Each number is 128 + 32 x the weight over its row's rms, rounded and kept within 0 to 255. Layers, rows and columns count from 0. Numbers have three digits each. The size before them is the row's rms in percent of the matrix's.

# layer 9 MLP down (transposed), 1024x384, rms 0.23, rows 659-707, columns 0-95
101:154106083141143102196117136120093110133182091179156170143147150105099114106103164111105161077082118109134045107137127141119082043151156113110060189091153101192065131147140088125140102131081089156136128150143146107143093090129086108138166150179099150148089096126127099113139149129090106170
094:133128075099118070201152163154147101079132080126131169104161110111146101177170143109103116135127158040120170107086128138149084150136147148130180122164108090170155146123083126145124067156096161161089115097178149126146176134087039064109131096169099129150127114135145129147138070140184147137
098:126183132060132118142164128132188129119080111109141127147097099138121179113118120103164080142084167140146155195128130150129165143147125095132143154053121168148125189100120092137066125095084108165174112090149122086150114184141137164090091084128131105166158070141175196098122102161159167172
100:089143163120098213110193115055104147153166139095118107131179164139120148149163143098112090096130121100154166175131170144118131187129179178084167143135136133107121191078213140136164096196156180124150071087168144104125106151169159148173178187185109122132175108104118128151163083088250190061
093:106119160078147160144124123118114107118154046144117144093081192191169146151132163183161156155132097110089058159090179184161133173112116130115170128101109134093061104179149141146156137160135137171140090154148142124120144207119103090127137127145094151079079092158149191096158124112119115125
100:162104166085177148124143105143136120076138132139124083083106088196165144143072065155186129055087102133173136120060068149166096169149142139132115067109091103096113110156119091113108139102133085068125157161068123099108131131109100168094142114140124137131169103129157073128155123124121108049
100:139095064132114139166176093176121086076128140108113178178096061166134108088120177132131135136195167055151158144146149093137103163159134161120158087111092129123161087084117182079140066148129143120129158089185095120144132131073118089145137138130083135166127154066084108154121104117136112129
095:159150063077091162125175140141157122088073136156140109153174163075136139096118137104119067141190131051148177140159104138157189114192141130092087200104122115137138186107150081188134122095126106116112115121168094094154099113145104172086121147146119169106134121124116084091147139190164100104
097:155181105102130152176161153079121096180133119111113138104136123141106136143141158083101137081175055111060148107105117120174130088181114125144104144134114133094109126121091141140138097081127184143101133125160191155106065138178130129107095114127117078128099207122131125114073128115115100143
101:092126165210144188106106166087131127156154168141144155128190069114143162131125160105061149092098107121076112135060099164155157107109142152130129109076138145167150100179126120153158159120170101093160107175240193135118092161130140150158122125092109095143116108150147124151126062118135122111
096:087096094114097200128087183138112141129090113141166174131158091147124130074207145125156195086147108109122141146129121095138135138069163113095140087151089138145110167156151159164132156193141126141109080129097119150132157116132110160165103166174149148137085121181211062147149142108099168085
103:143117084169138120116143106137156145161177129159109193106114118115077112129118125073098146099176103139139063139104144057110131137077117151096175120101139120141111100145108068129143150172105158113173124129156113145177100156148132122161137096124154164145139166104144143162078109121167089193
074:116136129242094120126128160143124115155137164160183130109143140114134117145192157193118133151141116173107103121121116151118089154177126118175122109173089095133189159122093086097166089139132169091154104122146159123088160095152142107167082147053165086120116116118055054115059135117119160131
104:113127162174144141120117071126129158079114115171109119152077138101114087171103183098152147177175165160132146113076162083096153081090142102107058167118125083114117132123074114098119188125097150155157171143091148128141146157181118183110210124159136147125039133125111127140118145132202164131
094:150098107191099080138136075090141071169152108109147160106179156095112152182146149100081118154132122176164121170186105189171156158181110148073129069124135063127128121128162106148114083147086163161156195107134104155113130094130123137114111155153210120121173165152146102135064100146104110122
109:141124145114166146145140132096104158143082140151086119126162108139152109130144079150175090122124157085121155138120105113111197077198177152087056127093125099124119080150081075071132124122175144146122125189068121110127134185106132186181091104196145185168101121106134191200121173155128156117
103:138176103195123091127142148114161091085164143131112158052148118095146111150173144126129096176123196186093145141158105110140051195155170144163154165169089115102121095133119149117124076091179199154141137163139126159107128158138134151122152097080155141099127130144175151154136114149123147081
099:144138110155128134107072107109152123127134165098088145116130141119073084138160144125059115102141209091152142124039147187063120121125127136139142141212167165113126136168107148128122140099183115100112121148111093077113123182127165144077139101149141098091102106142098094138149094149142110153
112:119094129149118125127076165152097145208159100089064132129090183162121129115107168108129151075073114126152102114097067142151080110139141168116153108057107116082100122136123162109140118113150094093081171159110128097159134151143094126123124075114168172207121116114110170156101114123110138141
097:111125086134075171167174110146086082156167183165136103154136130075156096152126142154138109146171174128133109145108097095136041108094092111110130126130175163184108101115129133101103136185156138148120137133103125051137142125126124049158143129089131123196114098158136135155170117190125075081
104:104120113163078137117110126050145118109096133186128122201077126135088148185152127126129135151109146102143132137156122147101098144133107142133122122139139145171084137186132102081115178158106176082195126127081070159117102089084175176132133073158203109140155145081163144118154151132093154123
104:174141105174159197126122151165176079117143129108166107083098110128189146161113128191214129179106126108088142133081181150164130123161090140123119073166107127155146158127099058071169102166072101142103129119144150121148134118104135066123137165123091087161140153115098113141109111127147116091
113:133095147170098123123114143168099137091127109138108234084159087103140114095086089143140157108111095100122122108108113109151182181169070099132108178113120180124115120108107150169113174123139167176143126173085094190137137172111082095165150205164170155114162094111107095125184122088079125136
108:120063133088115160223160161135128128097123154149168169188148124154103138103137104220162183179136124127141075117152133099161087130083164136134138142103163126073149186109101094126142116107152146129150147061116129106116170152146156121145124129181104108068150138164128092093137062150159135115
106:083108127129125121144110131094139126137190110098166100181153037159130144145123140114070076217127194162103114105142149101152115090147145141149095164096098158165105096125178166047105135123161189115137139159141102150122149171185111128193143151137133125122093142174125124114084135092086120173
096:170161170125142132144131128089150096189165086144123131154145110153148144103159097128176098156148137116117166124129106129143083120089103145170149152139157175139080049068120102174158167095102122139119099175136085142112164126166131099160096125111140126141084129119167123103127140176122147145
091:149161133064143153125123172121165140140104098148137161125119160115133190144139138168138125091104167123067094163138176098093098083174066133124106155166114082109096122099135126178181118146129095161094119143118142174166139110124101169122090104116176118113136133154141121110080041169123105075
110:181119148062127099151128135149187112176103101163127078162169143104139089152111131117128066137134145129103143124084115115155090080147109148073070153066119121098155123199086129078148069146155099133183145057102159102135164093107064158143128146138176124159119091101118061216125105115189149128
100:163143096132085107102121177129157091172116172081109161110115138106168147091189148153165105167160088128095157104135117059117151151149101102166169112065166119099156172102138141135121090152175115130120105104182106155112180113132169118148084098160098118154089124079129137102132100159159107106
096:086165096112133164102112085106129128165088102128157126113089093163125131116150119111115119149153140119131104213103140069148168134186135119090145097144097143117109158097148170096111095169099193204098127128172161181098099134119157174134154095154149146177108119109147106155051120145162172106
100:100155174103172143117174195161134161141131181141144184125127160096102146087161141119147112125149156218132106122086147091137102125119133092138107141106114102123121163143181122103128105191136116131112135151122142142154116060133156140148217102138139094138128075116107109129167124136111102122
095:149160180145079068152106139112153146110125109199157132085159108137126148110183108107063136092170166105178090095138113077146106090117160173083111103165179134109109115128194127171135082096182130130097097146123097112122126139138077104165164187173089164109075167100107126120148091150191135089
098:158160157155186171097104114066157109159180121115110080143141085134126205101139165119185133094143159170131115103103131089180121104100080113122204117146092088142111100178091142072145117130122064170065092141131139122075081078147140101129137131128128178185173131084127161162105121096123131131
090:150134148158080139124142183129087137132093168139064173125133109114219151137108203091135122165116165176070084163100144124122107123154100129147105168098147093134114139163104130120151153156068203216091140145087124138187125123063156120160109129162062065168163148153100100131101101102133119137
090:154138101185133108097098122187138128137150139170107155181070117083090129104126164078142136165110147095209162134172133081102077134129192097146099093128051140051163162135124105118112114140172114158198123181051218114098177111079082177114050128082102161108091116092112130130132154140113148141
104:087181144106144134142148164095106165136141140121125133117054078168085125070116088154094186129129132124078076120150121078107184086075140102132148068101152085080169096122098145149115160081119070151146111132154149160114153151092133137091085161181139115100132152132140125061205101151071172120
104:125088114106168095101131106123120130177114127051153143085129145131100095111164153199153141094101157149151093069118131114146107082238115186110122162134150165102146131118109131128110118129126095108176080105089086156145028101155114169156111066091140120147133135149150039114170115073088116125
103:198192127167118098116100149178161142056156128143113143137145133195182142119121157144136093144144119167210138089162117218172158128141132119107094198071137155083153097164134165126074128169111164117141154113202102091083143109121159079111116108077182089198166136149133102167126139143132167079
098:060234126149085198148166103152141126178102166111138131141105107087138105134159086167136180072114109172150143090154106140077116116182133202161116105152117080144074143136154146107122145055078122156088146146125173142123116091138113107180180163151106119073143110125172170145142123162174227095
098:099161163151129128066105162087127135139125130163097142116113177103155085149134105128079146144093124120169153125207131135191172102119121182102118132127076162137099137153119083119132182149129138119127081100067065131123123178160173170124112155119160103106135115080081144132120139111160122121
091:084123175095151149149110054157151134185118132120109172084128111145059057087109092097100112149108157131171148112123138118132164154113119127126101133178157113191079110203086168137088109146164138121137145172079113102118116081184101110138091092110091168121114155152073134098090121164129123087
098:073186133193089111105134168129076083074172096218153150138128164189147156077097070158113091172144090185164073146174129123131087186164179129102111095136118131105125129164051101133160089134141149113104142159113131159117148172143127138190129119140103136169094107142145134126128181086075134107
103:115116136128129134134179104124125111121102104104135105132142141113150132138133111188153178071133150147188150072106092125143095102135125121116137155155141095074124136130115097100096153095179091046096167180095112159139153144125153178161121144114153096142114099139146146133148152173079138219
104:118185149180153140075109152116117096136098135116151146081188096158092126164138207114110110140121115109115113099170141108128127122171134156112140146103122146134148109182172074101092091082126158124116130139103099124174161192111163112168087122146176120179164131158114089174175112099196205196
098:100136125113119098139149091184102093132135105155114107118143179102080132138089128107154072117130127118124129096124111138206165104087088178109195143166102156161051107149103105131144073109059089140122117126157151130180108126109135120099127119130089122079133152130125103139163096100155118163
093:124173129123142095106117119154158202149114173124140080139114125094088055151084157131141114078097109103118127113101135079081138139178119072145166159126136189083072075102102150175078115152192130171091104091117122146124194153127122112140106138153088169148156131214096118139141165129171143156
114:128142127135106171150116110077109128106093153138160081185110118123084137104179157136087143094157158140136065100111195145109105161149125143137110139093103092125127160134088095156136163163102145092156137126115158120046105101085132160141152214135121111082192100131160134148195149133081137186
102:097140127109077132151097100106122078126109150131141154111155119086140105142147145142168152111117128105103110112125123132131132168155116124113151173167146177164136113130138133100228114082100116137119125147097149103122145125146085127096172152070163142124045139082119142129116116125091132136
103:099095132152111156066141120069120075154103161164140083155132161181130227114123076119195116086131138099101109118092138177116136095082152079140118082104107077084160110123185097171080140141160107187161173089101131124173091119095175136176096140151126153119151091141112175156119153105125073162
# layer 9 MLP gate, 1024x384, rms 0.206, rows 660-707, columns 0-95
096:121071119118169120115144056125072091173124100163134134156160133126116127130125103133156093093161132122120162094128143121140123140140177137091152145114168091138198098090109094132136124150160111136166100117160105138168113182147105081111209064158114133132128216132097159154135182131132103189
086:164121077100146099175067128110154130118186128084168125121150151087104137106126150092124155132125118139119132074146118135168113093087181192158111099105153146095159116115095121114185140129069115107170180080189196119133127185144135153098081111062154168123077104086124135082160112153103101179
093:166183076178175127073153088129136071125094097116151104090142115059163133103107122108066164145137144135151121108138100150160181134126118140138108107152166148143152137146136127150097081069129066070170083148072084132190213114085176142127133083079201127093111172111099087129117102140150106088
097:069126161134096159127125134151082128142125135161126178180140177112123118099130115139088148094156126149165101071116153135160102154098164166144193141099090093098187135081199088107156142123084101099110192163150126102115171139103161161079122124102125145138173186041078092131128097150197131135
102:122175175135145148106120154128102130106157146176172135070139142186153116210117080103111141112088139108172136133189090173115150144075153147102154125120173102119102116165133100159141158140187105131125149088143103177106102145101095133068172109141196096194107148155113126152097088088156134125
098:132087120116085149146100114140128130065121141142048163198088107122139156102072109187163133165137151157117151111169138211092139125115118121152130094131168101147093063113150134163128149115130113156185131136170144118167117166165114062103103144154164089159174066148191125055144125133159170116
104:144093092149151161070151125104073125160130137104147163144150186119124163098109115131148123120078135130140167186153193123135111122121132115141151111136122149121172140114169157107125137110138100126109123203183144155158130165105204126131172145129101144157138086124077120147150078156160079110
094:109168172075143160116091146083115182099147187128108075126136131193117131175148092127125036124109157176136130119089164138119123110135131139133085075115113102156092136094155115064142122128100059115142150194118092186079080100092122138126135143178107156161102132063071115134124190133109111057
102:145145142066131078132160123111101098137099167161150135150080158127173111118074107123189138138034169189161153153150139132101191085075150122119144135131141159061171181049131122121160114107122086124092082064167113119157178149116129078125086156115147152165078193069138177068121179093120186150
096:127164149160146124135098094084104099076114101142077148106149126101131180093192127146073180135151038162158143110132123028102077106103136183127111111132149092109165171146143120164122137095154163112074154145106129146117154131119103123158139083134116128170114164123129114121086066074151132156
101:091171155182097115113092079161115156097124171138130107098080109093148154132124167110139093161100197124130081078163132050207170158122091150152106148085196147124166141122142057105144089119158139083156130092119149144180090134126090163071192089165141125185155104119126141097050104061143187162
067:079146102087134149126137141136136132120141164151131095110096106185185087181114172087129064105148124115143135111107129125154198159153088121165192145057122135142138206120120139170145106107073095178126155143122131106130150135160149155132107123132125153143204136123173168135110141138063093107
105:118058121101157199099093171148087127187090203128126134142100120115085136187172140097191142112148085113125070134094070136116074145196204081126094163095099135169095116063148055160081113130064109113106128156097164129202133089093121103178188114084158154138155121097143142092139126140182114124
095:130161119184138103128132143136116088137138146099173048160162122148132134199105139083133122135147166132139118131147078081164121206173101109106116143162113130090150083152147116105105163164129139161122176170155163074143111076171110110112068187165102124184084143138155111115120129110143136085
115:186156133178123109152112113052117159118166167160164079119123065122082138072065087156171064151139153121185114126130091125106143139142138147131140135090114176138098119155145153089152151125135180139113101126216112190147081109106128167117119118093077108102219075147120137087101131133162159138
106:204140126178109084070100117126085127134080166150106135200070180105153117060084110089132163142110154140176145171055127029106139152143116102078056119148061189126143158173120135143191181033139132100131115138081090147121112134108148134102111130136125165096058099079094140077159178129151104140
104:137177104070202100119149103186137084124157160127145146114124164145146150034142118141082126087094151138104184127082136137116204188152146130118134131152133090116156147131100081069165109124117117109093211094078078094133093084095170127118123053131098112081135139161118107120126113164149131100
107:132145164099125154134121136122131114124133158119090110129113103096075190165098154137078127157141143157117125142090141122110146125144136110161186117159126145041095150210133109101099143118169082133110099123157084110134126087139114181094150125161138083191093108140107107105132061084197171100
094:102043118130105155142137156148160123098199143056155119151101083073147189075127093129070179162099093173074127135115113192110146120088081062113129132128133160104117126175197097126113115122077091112129108135179145116118176153069140089142174169117113102152123167146103131137175093150156179123
104:076044116123099169112146145114110099162167100067150163143160094137105137093148118068087170158166105159100148117153161120195114117150024142113115132206135137111101141090103216146121158149123096158104126146074103139136131136160081072103096115156169169108096156151174173156181180126218098114
096:145106139108132088180165194161108137166168201095129134175110153092101113139114129088132098150176126198114129086113081128108123109132079135110126151170141146084102157077144156143100150096195127164106158117164078113138132103147165120128106168122119117154178111151126153129127209074130091147
100:170116080153122076105126132140101118136159123141151124118113097139145092140121125060132092120157113158127110171095144126124105098131102111168128087124117155119154091112143164152162137114157147135150155169216121111121103163200113145120136155185168126122173058175067188172132173108152146117
106:098141150113171122181119110149102104104102131143153117091129084147080205198110162121121137169087121144087159092139133142156103181123101074149144127143096053143133136174123195117143052113103122132118078112114093103082103113131168150070070163124138135154097164150087133114160089068097129107
103:078066087126103173147077144081148099111188167137121136121151130118128111158110125128101127148138121129056106089145092116083170110149115122137149131185099149121092155156165199177129155112092152119123176140142148107153147188118143144125114130133058156103111111131053063113083119096134121150
095:102175119153076097091095060158130070089119073091154061118140121147158146125124127130178120068159141090113163150143157135182066137081123101095085126167181131129126140134111195109120113132120187151071143161123208167159110142162071151181142116118166130177102108100108170196146150148160094102
086:135108121118113156103120149115150113211181172148093114170113088138146163114107163122169104156115128088159146082093092124113073096130192084145125057081122120134084126080134095094126110089095101072114108155176145135129150131204120129162062159155147200103114103188099125056175153115135132130
114:127072069143116096181200174149127167112089135087098089087151192126128048135137151059230141121163133113126090132218079116149124128086120155064130114127161158102118119144133147065124128138160077179101069141189155154122130127112194112128112108168147094074093141157083124104123110100144164119
097:113118142186109065127092150149147057123112132157121150109128193097141096142140112122082114173109102102147178125111101118124144095098165181092124135084127168103158123192182099186096081077132099091146078163098127120136142182111147116180100095120070106132163133143125096092144122164170172155
097:147128135132106163085137182135141172174121095150154210152130092112129045217156138135087138080124141143159078092156163168101201190094074140153153172123141112094144125114130076107197155095113150090084114118159159126093140152163154117151113169145154144118135098164113121146174099098106116147
100:140135088151095070078158127090133099121141101108153095080160127163072118097164094142114085132115179143113151141191124109143163103114137090061133130093149129197113022085162131155139110181089104139122136095190097105164177164171096148109075129136138117112148087129097129167112093130152174116
093:148131151129152055174097082116122112106080124165163129160154066119056175108131126108115128100136104085166149137131123086178093118090102129090162128124090062108166137100128148131184048102082129162098138152065070070138103106145091131130123117155121185169156149098153164086076181124159097123
100:194139179178136075109118079130121106160137154168171165162169070136097168116118096109122164098145086104163090136121053103126077156130137176104151116095137098106180125046148164093107141106072117136105156157145063043142067119170130125137195126149154161137146090122182155139113105164138159127
094:102140100137169086125184149161176194175153119126159128136141080089123073142134129099131092108135100079142119133130149106129121095140130150059146130107162160158136164159128155128083147066118147124120133158133118161100148105169113152149170140153094043131158095129082108166113112127124106081
086:102132163110089116129177070128149095098157074158188143175052134064160162096168101091117101098131102163164099144110148150105100177154159067101164081144105151128159120062105046139117157121132152144087117167133107139181169134140101097078115142129131155133167176163246083146129149099168152167
103:097146107141132111196143108175104222108082105120131154147074118103118135115167162097152100147065102139186140110084101093111092105153128112091141129126065164129099155121190164081146111151108097123175129143158147132169117101140156125133114164117109126119090138143096186101124140115127102157
103:102148163196119124115127151119197128122139178132113130113144181139091085153127103075157085108077153179080136066160034091152117101094144137177120113142069130126139096162079126141081104166130125116113172118131078075132102120165150126094112112120169104089113080140104169176094088111138145134
104:148108134122127155152170074186114102132162135103185133070119159117145187117139138136077193148117130168103086066179145140145117077164107088100155123122127122159149097129160074121177125126119120166086147133115094123076098132121142104088074120128103146059104098161161172113124086226064255139
089:124088219139178164144101085144129092155174168126128110139064173128142139109161090104133161146153074111118119102144129167124104107127096107143140123095139126145094113171157114080113176124106159119148151118127128132110144147113143154130083135067159108237175145116103122069139052102113106130
093:186094095160136127121177104103150091178226183101091126133114178167170118128127101109156155120161156181093089092104146097111135165129156128132135114123128114121034056117121151157082175121142112125134141178089120127154150113132136152102126127090115135110111074143161152178085157104156134175
095:124142120191098131138138117131196151127150079141181165210136156081060098196112162099104130163139155172142111064149141078087111101119109195119139201155113149135202171182184181129115167103138103146099149120166101141116120098130176131128134149129083099180112098097163142125138176108130134116
101:159153095140108165176138136102117121140071071116145096109173139167168085133155119100129098140193144129132142136091138133070106105106139129148145102187063067140142173144105152180120112162151115144137097102115138136131103080158098120103096148094163115217115086098172160118145132115106135164
103:137108100130119144045087117118158084170140127198145125181125114131110146094129085113157166190143150106156165074153084138135128194129113098139116123094150191105121087158088120152122114126144158122116142092141136148145137169180127154140159123108138104168133147115156118104175134141116099113
102:183136118098123170132104064048186115055190140137135105105118128092138112114086109104103108148071120122133156135077099123093140130150178119128179076115116141122094082181182117155113119142137069123148121113128112099124104135125112133112107170136167082117116142043205117144137114160170156159
103:156129106076140152165176162152066141136074178153132076150099143110095144103121159144164119171110147139168118056138102118137168125112114104109103198077122139112085163177143192127129135067117153110102114116139134099138129115172093106148097194102062073047172112114108084132196117089139103219
095:112071110128097095155117136133140092138139154107142095152154119068140174108129139124142185102089117168136156139109142100173090168174146141175155127093171095138071051148138110074171135113152040213177139137180159129083143059073053094160190147144154090220183111157102164110128103161121070125
100:143141151159162145081117112204126131118149109176120113072137117113118121096083112119216201143124121158077175143166079126141159049122137126170113140129129172107099093164118177119060133110143156178130149156100192119165108177142084095138082130156089105138137129127150140117130106140159127098
102:106146139164155137152120109183075045160162106148087140132187171132142185158165116099129129166144158124195117078114174128168138085097137173083089091104163135110143128167158128133142179146120152125102162175137113124148119123125119055131153103121095125161088089125130052141157078143121111156
109:171160148158106125135158119091104083069100137119159144142122117097150142116136109118112119144104069108071116157187125140151132122116152115161131164119116118161147087122164108124146092096129150157113125081143094123106130053128084162070148113157129152122164126116119089139166143180178101096
# layer 9 MLP up, 1024x384, rms 0.201, rows 660-707, columns 0-95
096:138126140083106125124132116067132196158118150062090151115117109142106114205173140173122127138141184192122165128035054145134153169144118102126135116173119109143119165184131108186135136149154130136129100098125149090145174147123077121136134129096205108150124131129166130132138087104149127078
108:116145088210147143091122105131157169056186093146139077131077151123162075152085095147114148112084166104150127169130127109058086058129114126108102154157173145123056121105147118155093170113139169103106207175087150125081167093161103066089114124136173123148120166061115132123131142075132145088
101:157128094166079119129148134110107123115087174111101165137157131120106138177180131090116105152102091136138046134115118090167106165150143141091096163099143080103115139107139139104032105080074137132143114135191089086121147201136155168144109140140139101135143122097132068083099069108093154149
100:162071146162092097138095145132114093186162164051110104154057175086128078191126111111139095149073159125115187128111143178079132089169128112121154160114147113192132110175149105144091154118107117111138111142121089147141161062089127147160068102080025111160120159151115089132182158162136145128
075:163103100194134152104139092133124117057149113152154150069141140178196118163168094174127134128095087086187145125183091187167158161142108153065171132112138089098179113159117084117130169079207147115095143096140147172083088154104115120059149131133164149192095125154097119105117110084149111111
099:138159101119096126141166087141194097156154106145089100148135155100152127123120080099133150117126127131109153128117132222202154144136062110166142129134179097202115069086104111138144134165162083095132179104177117116120147088078074108118110122138122162121165123161140110082108135153079162073
101:090069111160098102141085116161118121133116109133142140079116114057169103102106123071123158144094123124100155163190130142112194108084145134149157159075151134113124072180167130145059133163081127102106143114127108144062157118128116130110124132116147130153141156118126143161141141077110103096
094:100105089134151122124124144120130130099109065129115074111075099137139135166106084127087121178181110177137078133105146136140048160113114160132134135124152131095103092191144110128176111131148129145126095123103103078125206123127159176118071110150102071098143035130099175105099142149095128172
101:095117134144046167119119164160222159092105179140167163165091108075101099103149114137117147109227077092108156070110140064162105155171115187079131107146109087140141135150175148154170099193140132055092075154116162144175159084133141125156155163143097094131110140128132133149127126127104139229
103:137160050121184119147092094125155164134102081146152148158133110100076176117160158135131129098106153132074102106140086134128122147094139117143110129173132158153169181104143148120101113109134132103137086107178084123138170140169146125102133192080134154185125140130193108119109153156154104128
100:109158115103102137119100120089182154179126125129126110108121086123106159106101059163177158152114136133116154102096129123162088065099158069171086172168097156137121041120155114052116160151156130157130151093147140131143120079130114089134079127095113167056157152085056166052127184150157159145
065:107180107085153155176123072090112083168172116123122135108142115108125131091132147110105125139126164111132094157126159121153154143169157093090136137139187152102123106112199116093107148133143054172167123078094143139141201133124164065123163133124112170075168138103140172113131158130143102092
103:151095128043074028089102044110109137134105148069135122151085113140098100151160150192140115101121136200140161163133136151126108142151123167193128227148156143134107107124119130141122125122093129130172114095205117123114152144124138145133131128187136138155140118120147147128186129150149142087
096:139088123142109102124083126112120110102135094127137166051155182096145168132102124147085225125124081108105172144142158103161067151085132170114083144076157077101110075123107085139172111186082162145106106145092122075088113180092109088120096095158102137171172125122125114175101111068157121136
114:116117196126108123121080175086138147102093149101086138107119108135088138107100131179101109169159098130122087173188113125198122131147127184125182115098152126167087171116114148147064172120153072185123120112155154135151118166156171163139118144123052068063105130125131098114103174134160142065
115:118103090145124092179134099093094097128077078118169115143159095118149116048121156099070111093123117105130150166093157106172143134150125171145141167146072138104124082105156126159094122083117130181219153122135155111107137129180085072100146142113087159156178123162133139163155112133119075168
103:116145140143142158170069089086111037089088109149148120133142097105097085159153161167150147114148178249139197182105168178075134129122145103155138077159108133110170103111182097115124078128163160105203142125138144081161189163099122121099135120116128087145136122126138110121161065082154107127
106:090143120185110128143162114139140152101063100118132131120118117075180149091143149143149181171122140172066096089052110101115085172105182122143136138110181145180102101194129129153050122041100117098167144110136165126132172146057135114100166141044086130123127104076128105179094085133169106130
092:133122117134127151164095169094155179154125130125137113086165108171129159081151142116093074137169140158116151135179060139169078152119146129080146144124059080094165120123137149112128157109129159141155136132158137182081111137144184102095156161122116188123203163163140119164092104097166148149
106:107133138160165141163147137162075123102154157129165144129104070073062161140166083096140129072129142095086152143112196147128173155079115147131095097141120099165071091055170121075167134131111105145086136094118130145119186128134130140128177169142091141128092156096134107150159106060156117140
096:099093179086154170089185147142186098092092186070179146141141146154155159100139082183138135159134098151132167146114165106166157159180111071123141105133088111153127088153104123129124099125130110153102121118126109195106144169110168146123114126127156076117132141112100090128127123103138140151
107:104165085171160083132109105156118123133091168117099130172135127100132120069075084172129131130123116153149132098187165087110121146162173176138091210084177157171116167164128146131125114189118137140071193222136152168162123215168183160160119185079118072158118173155155131133156180128090106110
106:181134112177116103145148104156131150123146117099157158102112088199113153124110172146139148112082128139130111076151145069190198156130167124119112140107094168138109134105089137135072120186161146200170152086182137109148069141139150174171158132142142109186172145161135143093121153101134117101
100:152136106097111155161144127125101220125123180152186136113097147148079136184131131136124103151138132144133108131089121096124128186175177126121187159087138114103114098047117107109089084093148172136104083139111153071190133143128187127101146173056132127084093114104155091119135226174156111128
098:156131169110125099110106151149133205134119099090096139099104165038160130119108134141100160118144135176124110156103135070149090139109097102151150088137134122101038154138145121151211094109149119144158083130103122115112105104126078133144089172121136110110133128140108136109133136088164095162
085:135137128184169067097084123097175211039070123111130174166184125109118128150126161158089142130122167102087142168122189105076231100099077137117153142157153102170154061156101162059142124094169116149153139175104182142117133111152165130134216084132118121089094139143075156173159106166180123124
107:107091132143140127098127141156096081183120151147107162089100174096112172114115100137082105121164100132181211131122105116124092134156147147130155119072061083151140131142103148083089111121120120178084179124116075085131117135156144168131104138104178139142125051114106103136111121134089169107
103:136077147149164116142088143122073139162129148136119200187154085154158094095183136098128141124148175120098094108096116138137141072140131149120121111131156109139080114135153115173184082110140163128111143077105089141174131087150129182084107103084107147187117138059192097145107102146096109114
098:187089154164120091172157119131140114058160084156141146135155162163179135095116178136037132203083125118093149100103094132136101174131137115121142133098169113121110064128171148105125116138159124167168194085113105145185201088063092063140144115150075131144146164159124106090143088168130120131
102:125147093126085152131081145119170247131130146107093135069102124114125152172155190134155100128132121122140155121133163117067124087145152081110071131117160124127127173193136118081121130134167125079125083132117120200170114122161108159139184162117131117201118107130130175113175190120117098180
099:116125166123138113135145128159100167138160108100148062146120164118118119117181085190184108170151138175142056096068129134122097163133122104153122116141123160042137124120083173105121068119161121197125128105120099131135150157140132126104125161087108063127073167126110136125095119110121153084
103:101147122184141064097154158153159123141114117124152085121086184148147149133090140151141142145117133147186136089077102124157187210107135149098134130147115112087140081116128145095103195109092098132122117162162110103068148120177110153126182144122120167114084149106141161084069166133154103152
092:105132114173148125126117127084137087078174100151124084157194127141088119134103079120156164083105087127119147112141086103110150125134086061178084153191107152135138133147177053092096157126150097085140121096117187101131120104139140117140141112132152128032125136156145107160157106096200149091
089:141142082058147154177121130155172154151154098139110147144159073157104122138134117140102158140109140085111137119119144247164130167131132102179131119184187086130108133101127103149118163157166149121169127126151128172131123118145161170155126102126136106199090091204167093154122146134158095119
109:110097173167150137107141121135083122104143154116136146108162144122104130181144118128150203113185095151134098112144128123100194166117094103123151121078121132125148175137069172122099131125198133135131140143133137092097121151136117079096100186140087162122095087084126110160168167164085174152
099:122134172076084144109131170151111115121116074141102119091116139091135090122164079136166137136126163092153094117180116125114090088108147088086154124119101109094117113101108137111123196078122095156127086112083126125056099116137081091137133120143136111128161115187183063164101155112160130153
104:180095098131082118113119106111152169111109133111129117116089118161166116147134106155119119146152065148161116141096082118163091149117086055147113114167104114079115096116070126136169071065189125133116126135102089105098122167092141144117169109124095135066177128060196124101158110167101171118
093:088193150158094109105114094089086084130176121115141123163134127141105127085152149122148181074090121118111118151131136147102101130147164135159129104190099144143093116179038129128211121131138135110126180138102129146099069195139093174122172104119122084099074117212122141121155083155113141119
098:148095029193152122161119179104103127131095132156187079126124116198093152125197093170138160029125141100112139150129151165153084125133160149097155131108106151187197141133149153150112147083107080134183163100128111118069101118084130110083144118078119158138126120136058095107151162174120129182
093:101100102134106134114115198110099187087147116121126205144131163167105157142118118151113140113111115107196183124122136130145084167104102064050139109130159100143124115078142134160078163139190129170143145102146138138176150121092114118106115155123122105092135173080140177163096067102182113085
101:146167147134055164207125132148135113156085116156158090097154115218175151149181146124165106224100089134079097130206161164142082138109070152096119106077166158112085146128115114104117159110139113145096200035114141116082158153117113144127176097116113148120110132118086128132129041113152162113
103:135120113171095129144142131097143073097080152115126100055152105083087036122119139078150081083119108183181155097155138140126100147113148134155143124095195103151124150144097094074147086071163162106100189109090130164151167136145116128139163150121099084130168147138108134119066098133132070118
093:142143111120109092135129176125124113184189116123130142070074168112133092150128107150093119103132077126161129145123096137144120095069079132124168148102117171068098132090111137158084065122102132103128053119121095168068072186120142070122146120086130194127108064135100168202107188129182146154
103:079148155159148082119163096180114120097149118159111135117180115132170172132122118148130108108153165129130120173065154112137117094132115183100149114110146147124146100129084124085118108116099140117169076186093123160166085176093129120079161173189076087136099127119076182114127131176195114191
095:089167096148218121039135154110122147202125140194210115095113108167156159127102188162125114115126133091139198099120116120099131122144089115110047139124109134183120101129139105141141180106086108104150123159124145147181101131204126116130121137128121099117136126148112125088148124168146163121
089:069128136128134127065086097157160140118147109109089098112127090143106138143154133136154186125155095141083113111113165123147115081109135102074115168118175137163132092120133105175118098140132138154191111133080155138100107176114133142153065120101073103141154136181167062105108102157139152209
104:126111098144102111051130119156149093090093086084181143154151104142114121155154141152109092184172135147154109119130208132089050123155214155153194112085030062148109097131087081137173120156143159121141175105120145122088138175143111160176149128058130112123111106156118188131148133137087201126
106:114134110186129136056167115064111121176101152101140118126126173105179132097109153100109132167121110119110194132106145113129183180144158087105101084115096125162165138205099097084134130062140123166119175174123163157127131120038101172161199113127104156165147137148150165172130094167122131142